config.yaml
num_key_value_heads: 2
head_dim: 32
norm_place: "pre"
init_std_o: 0.0
optimizer: "muon_variant"
lr_mult_down: 1.5
train_tokens: 149800000
Each number is 128 + 24 x the weight over its row's rms, rounded and kept within 0 to 255. Layers, rows and columns count from 0. The size above them is the row's rms in percent of the matrix's.

# layer 2 MLP up, 256x96, rms 0.244, rows 63-129, columns 32-63
size [103 106  95 101 100  98 106  93  98 105  99 107 107 102 103  98 100  98 102 106  97 103 103 101 104 102 101 100  97  93  94 110 101 104  90  99  94 105  97  90  92 103 105 103  98 100  95  97  96 105  96 100 104 102 107 100  91 103 105 106 104  97  99 101  95 101 100]
[[132 130 136 148 150  68 103  70 149 109 137 135 133 141  95 157  77 127 151 118 157 113 142 118 118 157 122 113 102 138  91 143]
 [137 147 125 102 136 141 138 143 136 129 144 126 125  92 121 145 130 121 116 160 150 137 160  86  71 153 116 115 107 154 156 156]
 [113 146  96 154 141 123 121 118 155 112 150 100 168 117 113 127 149  72 106 101 133 121 129 160 116 152 119 126  87 102  67 134]
 [109 104 118 132 141  59 173 123 136 110 169 127 129 116 115 129  89 122 139 170 135 160 129  88 111 113 165 143 141 156 127 155]
 [116 107 161 103 160 125 113 114 168 133 124 139 154  86 123 145  85 132 161 120 129 161  98 151 176 114 135 131 121 150 114 166]
 [150 121 126  90 168 144 104 122 124 118 147 118 133  99 128 105  70 102 110 115  85 107 102 156 134 113 105 138 127 116 168 117]
 [132 145 123 172 161 130 128  98 161 111 148 106 112 133 149 151 118  98 131 114 120 144 107 125 134 134 196 107 135 136 181 176]
 [131 162 132 123 127 118 115  99 139 139  94 141 118 140  94 124 119  96 167 135 105 117 102 149 142 124 125 124 118 124 120 129]
 [ 96 175 107 146 144 124 153 173 133 161 114 118  96 111 112 107 106 147 129 144 131 177 164  79 157 133 134 172 144 124 108 122]
 [120  96 119 161 128 133 141 117 184  92 149 175 148 138 104 142 122 107 150 145 102 131 132 115 154 159 117 157 114 102 146 140]
 [136 151  92  78 115 109 152 163  88 130 118 121 108 146 137 154 153 116 112  94 110 130  99 116 163 111 114 135  76 132 125 133]
 [119 119 156 124 131 141 205 124 145 151  79 143 114  80 143 129  91 170 146 138  85 126 180 117 124 157 113 111 169  94 118 114]
 [107 121 140 140 117 107 141 162 118 137  98 130  81 138 153  71 123 181 115 105 124 108 123 107 160 139 140 110 130  69 157 153]
 [170 122 131 126 103 176 135 156 144 108 129 145 147 123 181  99 127 129 126 128 177 123 114 101  84 110 125 120 112 179 113 144]
 [157  99 132 117 149  92 115 157 136 165 140 153 126 117 116 127  63 100 139 125 131 116 128 104 119 138 147 141 104 114 103 116]
 [149 160 114  97 122 117 154 155 111  87 175 119 137 103 135 117 129 117 160 107 162 150  96 117 103 128 153  85 134  99 119 130]
 [148 137 126  92 140 148 143 147 107 100  96 139  57 118 137 113 122 129 123 105 135 109 116  92 125 107 143 162 145 115 130 121]
 [156 148  93 124 153 139  99 131 203 106 130 139 128 105  93 133 139 151 138 155 170 121 145 126 167 153 109 141 183 121 136 123]
 [148 114 129 142 147 121 106 193 145 185 159 113 124 135 113 157 107  98 151 128 101  85 146 122 110 119 108 138 141 137 126 137]
 [110 157 157 146 130 125 143 150 131 110 115 114  95 110 152 157  96 151 158 149 146 116 158 129 142 135 146 135 133 113 128  98]
 [125 146 120 103 171 132 141 107 178 116 131  83 127 120 137  90 117 105 113  89  79 114 114 120 135 157 193  93  95 158 140 143]
 [151  99 126 123 140 136  83  89 121 164 120 158 185 130 175 174 149 140 111 125 105 111 102 150 182 160 107 129 113 141 124  96]
 [157 166 144 115 111 150 104 165 133 138 135 123  97 108 138 115  85 187 151 108 142 123 121 100 137 140 198 141 121 128 149 140]
 [168 126 167 117  90 145 136 119 147 149 174 104 136 148 134 103  86 114 128  90  93 140 123 157  90 152 119 143 137 131 120 151]
 [132  75 191 152 129  97 164  85 116 126 119  78 133 123 106 104 115 131 123 148 157 152 109 109 147 122  93 139 155 131 147 159]
 [100 133 139 117 127 123 101 123 105  96 107 137 158 144  96 159 146 123 117 205 110 160 133 133 125 107 150 124 118 114  87 132]
 [146 142 163 116 138 161 126 149 147 117 157 125 136 130 158 100 103 128 173 118 144 139 111  99 122 111 143  86 138 115 113 141]
 [143  89  91 170  64 135 140 153 141 111 109 125 115 121 111 150 146  88 138 131 133 140 102 144 135 124 155 131 130  90  78 118]
 [113 136  56 122 152 122 124 158  96 152 117 109 110 104 141 126 117 154 117 123 111 158  83 164  91 130  73 145 116 145 159 154]
 [136 153 138  92 121 109 143  79 161 145 185 147 133 117 104 120 125  85  63 131 124 119 153 161 102 133 156 153  95 144  93 123]
 [107 107 135 101  88 102 167 128 142 132 144 153 137 126 116 170 117  95 120 119 100 109 117 124  90 160 102 147 123 152 110 121]
 [121 158 145 121 102 127 167 129 115 149  45  94 116 146 119 102 189 147 180 143 126 134 101 145 130 115 128 131 147 146 159 158]
 [111 124 129 154  99 178 123 126 145 138 135 108 153 129 130 116 124 142 158 170 205 143 120 149 111 120 133  91 134 154 120 116]
 [149 105 113 101 103 104 110 108 142 143 111 158 144 133 109 143  95 142 167 160 116 163 118 149 148 119 131 180  99 126 164 113]
 [145 109 163 122 117 114 160  96  89 132 177 152 133  96 161 127 138 140 134 124 139 143 149 129 103 146 131 113 109 134 103 183]
 [127 164 123  89 132 138 146  89 131 148 122 133 126 136 103 101 165 157 150 140 151 150 121 157 108 105  90 123 105 136 120 160]
 [110 115 152 147 109 129  98 113  91 130 103 153 108 135 157 109 130 128 136  83  90 135 142 157  75 128 181 104 140 172 155 156]
 [111 123 101 183 138 133 158  88 130 168  94 131  94 102 148  70 106 136 110 120 144 132 169 148 135  93 140 160 161 132 143 144]
 [140 162 168  95 121 124 112 102  96 137 150 113 159 113 176 147 159 155 135 112 126 136  83 121 135 120 125 125 127 131 129 131]
 [ 96 129 133 216 125 131  76 102 165 117 127 105 130 124 111 161 112 147 197 136  87 108 161 132 161 123 137  95 108 139  97 156]
 [ 78 130 112 168 131 113 124 129 114 136 159 117 115 118  82 143  93  87 149 108 136 127 106 153 112 119 168 121 151 171 143 155]
 [123 138 122 111 125 124 156 113 166 122 144  99 135 144  94 141 109 124 137 110 138 138 115 162 130 144 108 113  95 187 104 122]
 [142 139 153 123 192 139 188 118 110 109 113 138 151 176 121  94 111 163 157 122 126 128  95 114 108 144 122 139 145 129 140 111]
 [144 124 109  87 179 134 156 123 120 114 103 141 144 151 159  98 159 108 118 121 122 155 109 112 192 140  97 115 145  90 128  91]
 [139 118 148 133  87 151 154 153  95 132 173 104 127  89 175 163  89 185 160  77 118 130  91 122 147 140 139 114 153 122 143 129]
 [103 134  95 119  89 136 143 106 113 139 144 133  93 132 127 155  81 140  87 158 156 127  82 120 147 107 112 152 129 174 123 130]
 [161 113 109 155 133 137 169 141 104 162 157 125 133 149 128 136 134 141 124 135  99 155 112 160 156 134 163 131 120 159 101 121]
 [175 112 164  95 148 147 142 133 130 159 134 148 122 145 187 145 129 131  88  93 135 120 127 139  74 159 164 137  84 150 115  93]
 [115 122 123 129 151 114 136 150 113 129 138 158 162 116 118 117 115 130 123 152 152 134 160 157 119 166 134 109 133 131  99 105]
 [119 118 147 136 138 136 134 130 147 162 139  99 116 147 124 101  88 127  99 114 153  96 142 128 105 115 116  75 146 118  96 123]
 [100 115 157 167 152 158  93 104 163  94 142 156 161 152 106 150 121 101 169  98 113 141 126 103 154 112 117 137 121 143 145 119]
 [122 125 142 134 136 129 159 162 128 157 131 144 137 140 133 137 167 146 141 119 142 138  89 114 127 142 101 131 158  95 141 181]
 [104 106 109 114  94 166 118 190 119 161 127 138 144 122 111 168 168  98 133 105 121 129 131  66 126 106  99 137 132 106 169 107]
 [ 94 151 114 137 196 149 144 136 112 126 116 120 119  97 145 144 161 141 115 108 185 107 152  96 108  96 138 159 124 140 101 118]
 [ 78 145 135 118 137 102  97 140 143 105  63 125 139 146 126 167 123 117 145 101 113 147 113 142 134 131 148 136 116 157 165 122]
 [126 127 157 136 141 118 105 137 165 151 127 138 112 121 132 101  92 132 146 127 103 122 119 117 127 132 186  95 132 115  74 118]
 [125 124 140 100  97 142 111 136 171 131 139 127 106 115 117 165 136 170 159 150 102 190 171 106 112 148 129 171 138 122 117 116]
 [139 138  90 138 132 141 116 162 111 135 213 107 168 113 119 145 142 112 133 106 143  98 133 139 133 138 157 100  93 125 110 135]
 [169  99 126 167 106 158 127 129 149 123 147 135 139 115  89 178 112 111 139 120 130 134 128 113 126 116 119 103 108 154 125 126]
 [170 105 117 101 182 153 142 153 138 167 103 105 107 128 146  86 109 102  90 142 130 125 106 182 139 113 176 149 142 113  98 147]
 [139 135 128 141  98 177 138 146 123 111 146 145 117 176 123 167 123 159 132 154 167 175 122 153 149 128 134 119 148 112 115 127]
 [148 139 138 161 121 155 135 116  55 103 121 153 137 110 114 166 111  98 102 110  98  97 129 136 133 103 146 178 167 129 135  99]
 [126 130 137 146 125 128 185 162 128 130 173 163 184 131 136  66 152 113 105 161 112 119 129  96 113 113 131 138 116 129 141 101]
 [108 109 121 117  72 130 153 153 159 149 125 138 138 132 104 121 123 113 137 176 144 105 121 122 116 105 136 153 129 125 129 143]
 [111 144 128 139 122 137 105 161 155 151 142 140 118  98 133 134 113 136 136 108 138 109 152 109 138 106 182 172 110 120  92 138]
 [118 158  95  79 162 133 170 119 130 162 134 115 139 125 152 126 134 127  93 177 159 139 184 116 122  97 120 122 113 126 123 141]
 [138  96 156 153 131 149 124 115 165 157  89 106 152 108 152 118 110 105 146 135 118 154 147 152 126 113 125 102 141 109 143 182]]
# layer 2 MLP down (transposed), 256x96, rms 0.121, rows 63-129, columns 32-63
size [111 103 100 104  98 105 101  97  94 102  97 101 112  98 100  99 101 104  87 105  93  96 107 102 105 113  96 110  96  99  99 100  99 103 102  96  91 106 104  97  96  97 106 105 103 103 106 100  96 101  94  91 102  97 102  96  95  97 105 104  91 100 104  97  95 100 102]
[[170  94 138 119 120 117 119 109  92  87  72 129 140 120 103 130 140  95 156 104 137 147 107 145 106 129 154 148 150 139 127 131]
 [143 158 166 153 109 125 150 112 170 140 114 135 142 130 148 114  98 114 156 150 145 134 118 116  83 117 145 140 128 138 102 153]
 [ 94 123 147  87 122 131 139  88 140 146 164 131 120  93  98  95 133 161 118  91 164 126 133 134  96  97  89  82 158 104 132  97]
 [107 150 128 133  91 113 101 128 117 118 112 125 153 129 131 141 103 111 102 126 120 116 195 129 102 160 149 104 137 161 141  89]
 [118 170 142 135 133 140 116 151 139 142 136  96 194 187 125 129 126 106 118 138 123 107 130 160 113 130 153 142  92 181 129 129]
 [131 129 170 133 108 100 145 142 115 100 109 172 114 130 124 129 129 123 141 101 131 169 158 151 143 141 130 141 133 160 119 191]
 [136 134 148 152 146 133 150 105 126 141 120 152 142 141 148 145 122 139 176 122 111 104  90 111 102  94 109 123 141 133 124 109]
 [111 138  91 169 127 175 146 121 127 170 155 101 101 121 155  92 135 154 121 160 134 121 154 125 125 117 129 132 163 138 120 111]
 [161 124 185  95 145 144 102 120 104 147 137 126 102 121 155 137 132 109 111 105 115 110 121 153 132 154 158 146 117 159 156 123]
 [125  66 113 104 165 112 123 128 127 106  97 121 146 138 162 137 107  92 133 125 142 117 102 115  90  98 112 116 149 169 123 102]
 [100 111 155 115 122 162 131 120 137  99 107  88 136 163 133 105 100 151 129 128 108 114 114 102 178  93 120 176 161 143 141 131]
 [116 140 159 152 141 119 114  89 131  96 148 154 134 121  98 138 159 162 141 163 123 140  95 106 147 126 143  91 113 147  96 119]
 [138 116 138 145 155 154 126 149 139 126 139 144 157 150 169 143 139 143 148 140 126 150 142 126 109 106 111 158 129 132 109  94]
 [183 109 125 117 155 149 163 150 122 168  97 134 127 116 169 142  75 156 114 153 113 144 145 125 100  93 166 113 100 124  93 163]
 [149 104 116 129 168 153 167  81 134 106 104 117  79 114 155 122  70 103 143  61 136 158 102 129  87 138 128 135 114 110 114  80]
 [129 115 172  90 129 136  73  94 158 130 130  92 111 121  77 131 152 131 156 131 123 127 152 157 152 128 146 172 122  97 131 112]
 [133 112 140  98 164 149 118 121 158 107 129  97 109 133 156  99  84 118 142 138 144  95 131 116 139  91 110 149 127 101 112 108]
 [ 80 111 161 119 112 185  80 128 111  91 115  80 169 120 146 110 149 128 156 171 110 137 145 123  92 136 142 130 100 121 131 136]
 [134  94 110 103  97 103 140  99 124 104 123 140  81 113 131 128 126 116 173 107 151 146 108 110 143 122 154 138 173 180 112 117]
 [132 113 117 132 142 106 123 127 149 149 128  75 126 145 127 104 160 158  90 126 125 127 116 115 109 112 147 112 121 106 101 111]
 [138 115 200 128 135 116 141 154 124 131 132 152 131 140 135 112 117 129 119 112 145 130 127 157 130 149 119 131 150 161 142 148]
 [ 93  86 154 119  98 164 114 127 135 104 120 151 138 126 159 144 124 124 160 121 143  85 135 121  92 134 115 116  95 187  95 142]
 [138 148  99 141 122 158 132  76 156 151  73 124 158 119 149 154 157 116 100 158 110 118 159 127  79 141 112  94  95 143 156  90]
 [133 122 133  89 164 132  89 153 141 162 130 121 140 144  98 124 102 150 105  99 140 136 158 125 151 124 169 187 129 161 125 114]
 [119 111 161  99 101  99 123 136 144 155  77 113 117 111 155 147 150 118 131 106  81 135 151 140 121 100 132 118 131 113 105 103]
 [122 125 140 120 127 119 106 121 159 124 148 150 109 125 120 125 112  87 167  83 124  96  95 135 145 142 150 106  84 138 143  93]
 [141 121 108 136 126 163 188 134 148 123 118  98  84 131 124 157 139 148 138 140 132  94 159 145 138 181 139 137 146 165 124 159]
 [136 137 181  91 186 110 112 108 144 102 122 133 157 161 162 137 120 181 100 114 127 163 149 125 145 121 155 139 157 158 137 148]
 [141 129 106  98 110 143 106 139 151 143 117 106 118 123  83 110 100  96 120 137 170 130 167 139 133 156 118 172 184 132 108  73]
 [122 111 118 121 133 120 120 126 155 117 106  93  93 103 114 121 108 128 148 162 124 128 124 155 157 135 107 153 144 114 155 118]
 [142 129 136 117 130 111 107 157 149 148 121 141 145  77 139 117 194 132 119 117 128 137 157 184  74 141 149 174 109 162 116 115]
 [172 119  97 182 132 161 151 115 110 152 145 125 117 138 139 138 140  92 114 131  82 134 157 109 108 101 125  92 121 105 126 152]
 [123 115 133  84 178 116 121 153 152  81 137  84  97 115 138 110 130 148 108 108 102 157 129  91 143 109 135 156 129 130 114 180]
 [129 119 118  96  76 152 133  91  99 137 140 142 129 107 123 172 124 130 121 118 161 145 193 136 102 132 144  98 134 114 114  85]
 [100 123 124 145 148 167 142 140 139 131 100 144 105  99 131 130 100 121 114 144  87 112 121 103 140 108 102 110 166  98 148 101]
 [125 152 126 114 142 132 116  75  90 134 112 168  99 135 103 119 118 113 125 120 150 112 123 168 120 127 119 100 131 137 134 143]
 [108  95 111  84 127  74 132  63 172 116 121 149 136 114 136 146 137 122 118  95 137 134 143 122 109 111 149 108 113 164 106  90]
 [127 147  92 126 188 123 117 119 100 171 108 106 108 119 105 135 145  96 126 105 120 118 119 144 134 121 153 152 116 127 181 145]
 [140 123  75 155 127 101 144 154 108 150  86 132 169 119 122 122 126 158 145 112 111 136  89 150 143 141 130 135 118  81 126 118]
 [ 92 119 143  95 175  96  90 155 108 112 118 130 158 136 143 135 121 132 107 156 151 146 105 144 148 142 152 152 130 146 137 123]
 [119  90 111 107 107 159  88 126 108 128 137 138 104 156 120  89  98 102  91 118 133 124 100  74  99 142 142 170 118 103 133 133]
 [120 185 113 135 146 106 141  82 171 100 103  87 119 109 110 124 165 166 118 116 153  87 128 124  94 104 112 136 109 196 134 122]
 [152 132  81 106 126 147 100 123 144 156 142 124 116 119  83 109 112 138 142 123  82 108 188 145 147 129  88 117  98 115 137 132]
 [137 157 150 152 108 116 108 145 129 133 129 146  90 145  90  93 123 140 185 107  94 133 165 116 121 148  96 127 168 125  89 125]
 [ 77 119  61 139 139 144 111 113 141 155 108 132 148 133  94 135 138 114 126 150 131 120 175 121 121 107  87 154 197  80 141 162]
 [137 165 120 116  95 113 131 111 148 104 150 106 194 116 141  84 117  83 109 116  74 100 119 153 118 131 118 161 111 116 134 171]
 [144 144 133 104 118 166  92 106 123  77 136 106 147 137 109 135 145 112  75 109 132 158 121 147  96 161 147 177 145 123 131 162]
 [115 136 118 143 112 149 107 148  88 128 114 137 190 135 147 106 110 168 180 123 152 134 107 133 146 117 145 118 114 173 158 120]
 [152  72 115 175  55 108 136 131 118 130 122 136 126 116 142 158  99 147 119 150 136  95 132 146 142 114 133 116 146  73 114 150]
 [124 129  97 161 112 132 156 142 124 128 131  99  96 132 112 113 124 129  92  99 160 109 124 124 111 150 105 141 166 104 149 145]
 [102 162 179 102 140 139 137 129  83 104 127 104 154  95 111 130 123  95  98 146 148 163 157  95 118 139 128  96  95 129 122 137]
 [ 96 155 137 126  87 135 138 117 136 115 102  89 140 125 132 126 143 127 112 117  97  94 141 115 139 145 133  92 158 134 143  80]
 [150 115 160 109 149 177 130 114 118 143 116 142 105 161 126 122 113 163 124 124 116 107 132 112 102 142 149 114 111 157 154 145]
 [ 91 117 162 155 100 104 105 104 159 158 153 130 102 129 117  81 150 123 153 136 148 107 127 130 148 145 132 124 148 117 122 116]
 [ 87 136 109 143 155  70 129 131 127  98 165 116 126 106 133 114 131 118 127 139 106 129 166 153 133 142 136 105  79 122 127 169]
 [135 136 115 137  98 159 107 176  98 128 123 199 133 115 146 138 123  82  85 153 127 109  75 105 116 129 108 117 180 119  72 127]
 [ 91 114 118 125 129 100 169  99 106 123 123 132 159 111 131  89 156 120 123  90 124  88 135 101 109 152 132 140 156 106 113 149]
 [104 114 118 133  90 118 147 117 129 130  66  95 148 136  98 120 125 111 110 111 131 109 153 143 103 178 128 132 124 124 128  84]
 [173 136 115 140 165 114 119 154  62 119 160 154 130 113 115 117  88 145 140 141 110 124 145 133  88 163 130 205 124 120  90 166]
 [156 127 127 161 165 115 152 116  78 108 149 175 153 125 110 167 118 117 149  95 147 123 143 104 147 170 161 111 102 188 154 118]
 [118  92 143 129 129 126 129 179 117 134 167  64 151 144 135  75 158 115 127  90 118 111 121 182 131 189  77  92 125 160 132 115]
 [128 148 129 125  93 153 173 159 129 126 111 177 104 136 161 117 126 128 116 138 116  94 127  87 107 119 116 150 161 141 126  64]
 [113 128 107 139  89 125 113 170 109 149 127 152 156 129 127 103 109 132 116 151  99 119 163 146 125 128 135 154 107 118 132 128]
 [124  80 103  96 112 120 135 128 151 151 148 113 100  76 149 127 160 140 121 149 142 149 123 142 111 132 130 109 102 178 145  48]
 [ 84 133 128 147 177 114  75 165 106 124 139 160  99 101 123  99 111 112 110 132 120 136 139 106 112 102 138 142 114 159 142 143]
 [140 110 128 168 114 223  88 143 110  77  92 127 130 127 131  82 118 125 131 124  93 142 118  91 141 129 141 112 139  99 101 145]
 [ 90 142 146 172 133 125 157 111 105  87 131 165  94 144 155 138 181 124  99 125 109 123 113 113  97 113 153 110 135 170 109 131]]
# layer 2 MLP gate, 256x96, rms 0.256, rows 64-129, columns 32-63
size [ 91  94 104 100 107 103  99  96 100  99  99 112  96 100  93 113 107 101 104  91 107 112  95 100 117  97  83 106  97  98  98  98  96  95  87  84 106 104 101 108 101 102 101 106 102  98  95  93  93  91  98 105 109 103 101  97 111 102 100  85 109  99 109  94  98  98]
[[ 99 107 118 139 132 100 107  95 130 125 119 180 127 156 112  96 115 106  99 118 125  91 102 123 148  72 136 117 112 155 143 139]
 [116 131  93 114 133 102 145  93 158 134 129 123 110 126 136 137 127 104 147 155 134 110 133 113 152  67 145 123 130 121 130 157]
 [117 132 167 134 121 100 117 136 123  95 118 138 163 129 101 133 129 133 153 138 114  84 141  74 162  95 137 150 122 164 121 118]
 [110  95  84  88 143 138 101 122 134 134 104 144 180 126 159 121  94 125 134 119 164 139 103 109 191 103  93 131 133 142 139 183]
 [ 94 159 131 122  98 109 126 137 133 103 117  98 145 113 145 130 117 133 163 117 147 170 130 123 138 128 116 116 143 122  98 175]
 [ 98 160 132 114 136 100 142 125 146 137 133 135 121  90 114 112 139 125 106 184  99 141 165 162 100 113  90 165 124 123  90  80]
 [182  76 138 140 139 109 138 128 119 115 136 126 146 146 140 115 122 121 143 161 159 140 116 142 126 129 104 174 116 128 159 124]
 [108 154 125 136 111 104 133 164 133 116  95 113 115 161 151  98 148 123 118 137 142 106 160 128 151 135 144 135 141 133 112  59]
 [104 157 147 148 107 126 162 123 133 122 136 127 140 117 172 133 100 159 171 141 139 119 152 170 119 116 140 173 109 106 115 104]
 [116 104 158  75  82 173 156 101 158 137 120 113 146  57  72 111 124 112 116 151 125 129 150 124 155 144 144 132 155 106 132  89]
 [166 146 147  72 131  87  97 126 114 127 137 119 160  81 125 139  94  88 126 178 112  82 116 115 122 129 139 156 105 118 169 135]
 [134 130 139 147 121 120 123 115 154 107 130 135 133  94 122 103 134 130 180 136 138 144 119 125 152 127 140 143 149 144 146 134]
 [ 57 126  82 141 110 123 116 161 128 135 157 128 136 154 137 106 129 115 130 112  93 136 110 115 124 156  96 170 129 110 168 148]
 [ 90 134  89 103 124 131 151  98 106 143  91 136 118 167 126 115 170  88 155 141 109 109 115 108 157  79 116 145 152 169 146 117]
 [149 119 151 148 110 106 157 155 120 105 162 172 159 148 119 136 110  91 188 124 119 100 141 157 127 141 133 150  85 149 141 118]
 [ 90 149 171 135 135 156 132 118 137 110 120 160 131  87 108 153 142 107 103 122 136 103 135 109 119 150 105 129 118 185 101 124]
 [137 103 132 123 115 126  99 149 114 105 138 145 104 122 133 126 113 123 110 117 158  89  81 101 148 107 152 169 116 124  90 173]
 [138 105 125 138  67 137 162 138 100  85 107 101  58 123 120  97 146 153 123  99 112 144  96 145 126 116 108 106 121 102 142 130]
 [135 112  97 120  82 147 133 103 126 142 120 133 192 140 144 133 117 116 110 130 105 120  99 160 109 108 137 170 133 105 125 141]
 [122 122 122 108 115 133 141 151 144 122 147 139 157 158 193 128  97 137 101 125 105 115 103 112 168 139 138 141 124 157 148 131]
 [179 102 124  74 121 113 103  93 132 155 155 133 136 157 135 130 120 118 113 120  44 133 124 153 153 163 124 135 105 141 113 118]
 [131 119  96 122 118  89 128 152 172 131 134 107  76 108 120 101 128 152 101  95 126 101 141 138 121 155 153 105 111 100 133 121]
 [122 154 123 155 164 136 163 107 141 161 158 128 191 155 145 153 139 124 133 114 125  85 100 141 160 108 148 151 116  82 124 161]
 [111 157 111 114 157 138 117 140 124 116 137 138 149 122 217 165 131 131  85 154  83 121 105 123 124 186 121 116 133 146 129 114]
 [134 162 145 132 124 118 143  79 139  81 163 131  75 128 147 128 145 108 103 135 120 116  87 128 176 105 116 122 108 140 107 112]
 [117 128 102  78 132 126 147 105 120 133 104 108  97 135 197 127 156 140 119  89 127 127 142 142 145 127 129 116 128 130 179 119]
 [137 119  85 164 128 137 135 122 144 127 116 129 159 135  95 153 153  53 136 144 135 118  83 123 145 117 153 114 123  92 114 147]
 [125 144 105 144 137 103 114 144 101 115 127 181  93 143 140 111 154 152 147 130  98 114 120 118 103 102 129 135  86  68 117  94]
 [102  88 108 206 141 153 115 135 146 118 154 110  92 137  77 102 114 116 137 150 108 155 104 104 135 141 165  78 140 139 124  95]
 [146 121 138 139 152 107 148 116 156 128 159 114 117 106 116 117 130  65 144 146 145 130 168 100  94  83 150 133 134 171 174 104]
 [127  90 114 139 131 112 109 124 138 135 129 140 129 110 125 116 130 119 134 163  99 121 159  80 163 133 122 174  85 145  94 120]
 [119 166 113 134 143 114 123 150 110 141 130 142 102 136 156 149 118  86 133 186 139 125  97  91 132 139 132 141 110 137 165 166]
 [133 139 167 103 145 101 151 159 135 143 141 153 149  76 141 128 105 144 203 124 103 143  81 103 167 138 122 105 110 103 131 110]
 [153  72 119  99 139  99 113 120 108 119 108 144 146 127 115 123 132 139 102 162 109 192 121 180 175 107 137 147 132 140 111 115]
 [140 150 102 126 117 114 167 100 154 119 141  71 183 103 158 144  84 106  96 116 137 101  94 152 138 121 140 177 129  97 172 149]
 [ 73 108 144 135 101 128 151 129 175 143 185 116 134  86 138 134 116 143 154  69 127 113 126 160 107 144 128 119 115 115 145 159]
 [107 109  97 121 131 104 129 129 112 135 118 110 122  59 138 128 151 119 119 130 150 130 106 172 179 118 118  97 136 152 131 175]
 [110 133 116 126 124  83 129 122 118  91 132 103 118 135 124 138  95  96 135 142  67 124 144 130  86 158 123  86 150 157 112 102]
 [ 90 128 149 137 130 126  96 160 168 106 128 151 135  94 114 128 138 126 198 135 142  90 119 123 124 131 173 148 115 150 125 117]
 [122 152 120 122 139 118 101  95 118 114 149 127 148 144 164 123 136 123 117 122 112  95 136 122 114 108 114 133 165 145 118 153]
 [124  90 117 121 126  86 162 136 134  59 126 152 104 136 132 122 146 137 116  93 109 129 110 116 136 105  98 102  89 108 116 109]
 [131  73 131 112 162 143 144 117 172 146 146 143 156  86  87 140 139 145 128 100 115 138 149  91 101 115 139 132 121 135 139 141]
 [ 92 124 138 143 104 118 101 132 112 123 129 105 123  93 108 172 131 116 114 111 167 125 104 138 142  65 120 131 121 114 107 137]
 [133 119 105 142  83 145 112  98 120 116 182 159  85 150 123 138 130 132 130 142 161 157 123 108 142  58  91 140 101 129 145 129]
 [ 98 145 118 141 117 134 135  96 119 136 129 111 138 113 161  98 143 103 115 126 129 135  58 152 126 155 130 149 115 117 108 118]
 [145 119 130 110 154 105 106 215 139  95 125 157 138 125 132 114 127 134 130 138 123 148 136 124 106 125 154 131 125 141  88 115]
 [161 143 118  75 148 125 126 110 145 150 128 146 132 118 134  80 148 141 202  95 156 136 116 148 137 105 132  85 120 125 146 106]
 [ 92 118 120  77 118 126 119 119 148 132 118  91 130 147 152 135 122  89 134 125 141 130 126 114 148  57  88 101 123 132 108 138]
 [113 131 109 113 129 103 123  73 134 118 107 131 132 118 126 137 163 167 166 140 128 113 175 150 139 143  81 137 143 118 111 122]
 [113 133 147 126 116 118  97  87  93 125 126 158 156 162 133 163  75 124 137 108  66 138 102 131 139 148 109 114  82 130 141  84]
 [112 170 182 116 131 155 150 127 136  97 140 128  96 140 120 122 149 122 174 131 104 123 102 148 146 130 112 118 146 115 147 144]
 [146 179 103 126 123 135  87 143 115 121 132 107 113 141 121  90  72 142 134  95 134 101 107  85 120 136 152 145 129 135  91 133]
 [110 159  76 122 119 118  93 131 149 122 139 144 110 149 163 149 156 162 144 135 152 151 156 125 145 107 111 153 101 149  87 126]
 [179  81  85 105  87  86 121 111 152 146 165 115 132 135 104  99 121 137 133 144 154 117 130  91 155 108 117 128  89 136 149 127]
 [ 92 119 100 156 120 171 110 146 100 133  99 123  96 154 126 170 169 110  89 113 158 107 127 119 135 130 135 129  85 125 106 139]
 [122 144 108  96  86 167 104 132 156 152 122 105 125 130 119 100 105 174  60 152 142 132 118 140 158 104 184  74 114 109 132 131]
 [109 140 119 127 121  96 106 126 137 124 149 125  71 141 142 116 142 114 155 126 192  92 115  94 127 109 122 109 121  97 112 116]
 [136 152 117 110 171 128 138 105 113  96 133 152 123 147 151 109 134 121 120  82 116 111 114 112  80 118 125 136 157 110 143  96]
 [102 117 131  82 137 130 101 136 104  57 133 133 150 120  93 105 140 139 161  85 142 155 112 101 155  89 153 119  94 104 110  79]
 [132 142  89 153 107 152 132 169 126  83 151  94 151 150 116 156 139 126 120 140 123 120 106 156 124 130  90  72 138 172 121 116]
 [195 108 119 100 128 123 133  74 159 144 135 121 169 112 117  88  95 146 139 109 138 112 137 189 123 134 157  98 125 167 136 161]
 [122 110 143 113 120 127 125  76 118 136 128 125 117 140 127 154 127 131 127 132 149 128 121 111 122 148 135  94 126 114 114 130]
 [ 89  89 122 107 109 111 149  99 129 134 118 147 139 153 145 116  89 117 135 168 157 138 148  97 116  94 116 136 135 123 134 100]
 [156 149 104 123 112 129 151 153 124 131 131  89 134 112 129 118 148 117 114 135 165 138 132 135 125 136  82 129 114 111 133 150]
 [ 88  79 157 105 130 117 136 142 146 112 170 123 110 121  97 146 146 150 130 117  85 162 112 145 101 160 141 125 130 114 152  93]
 [157  68 133 131 108 125 173 119 116 144 134 129 104 116 169  52 112 134 117 137 130  81 156 138 139 154 124 134 112 139 150 129]]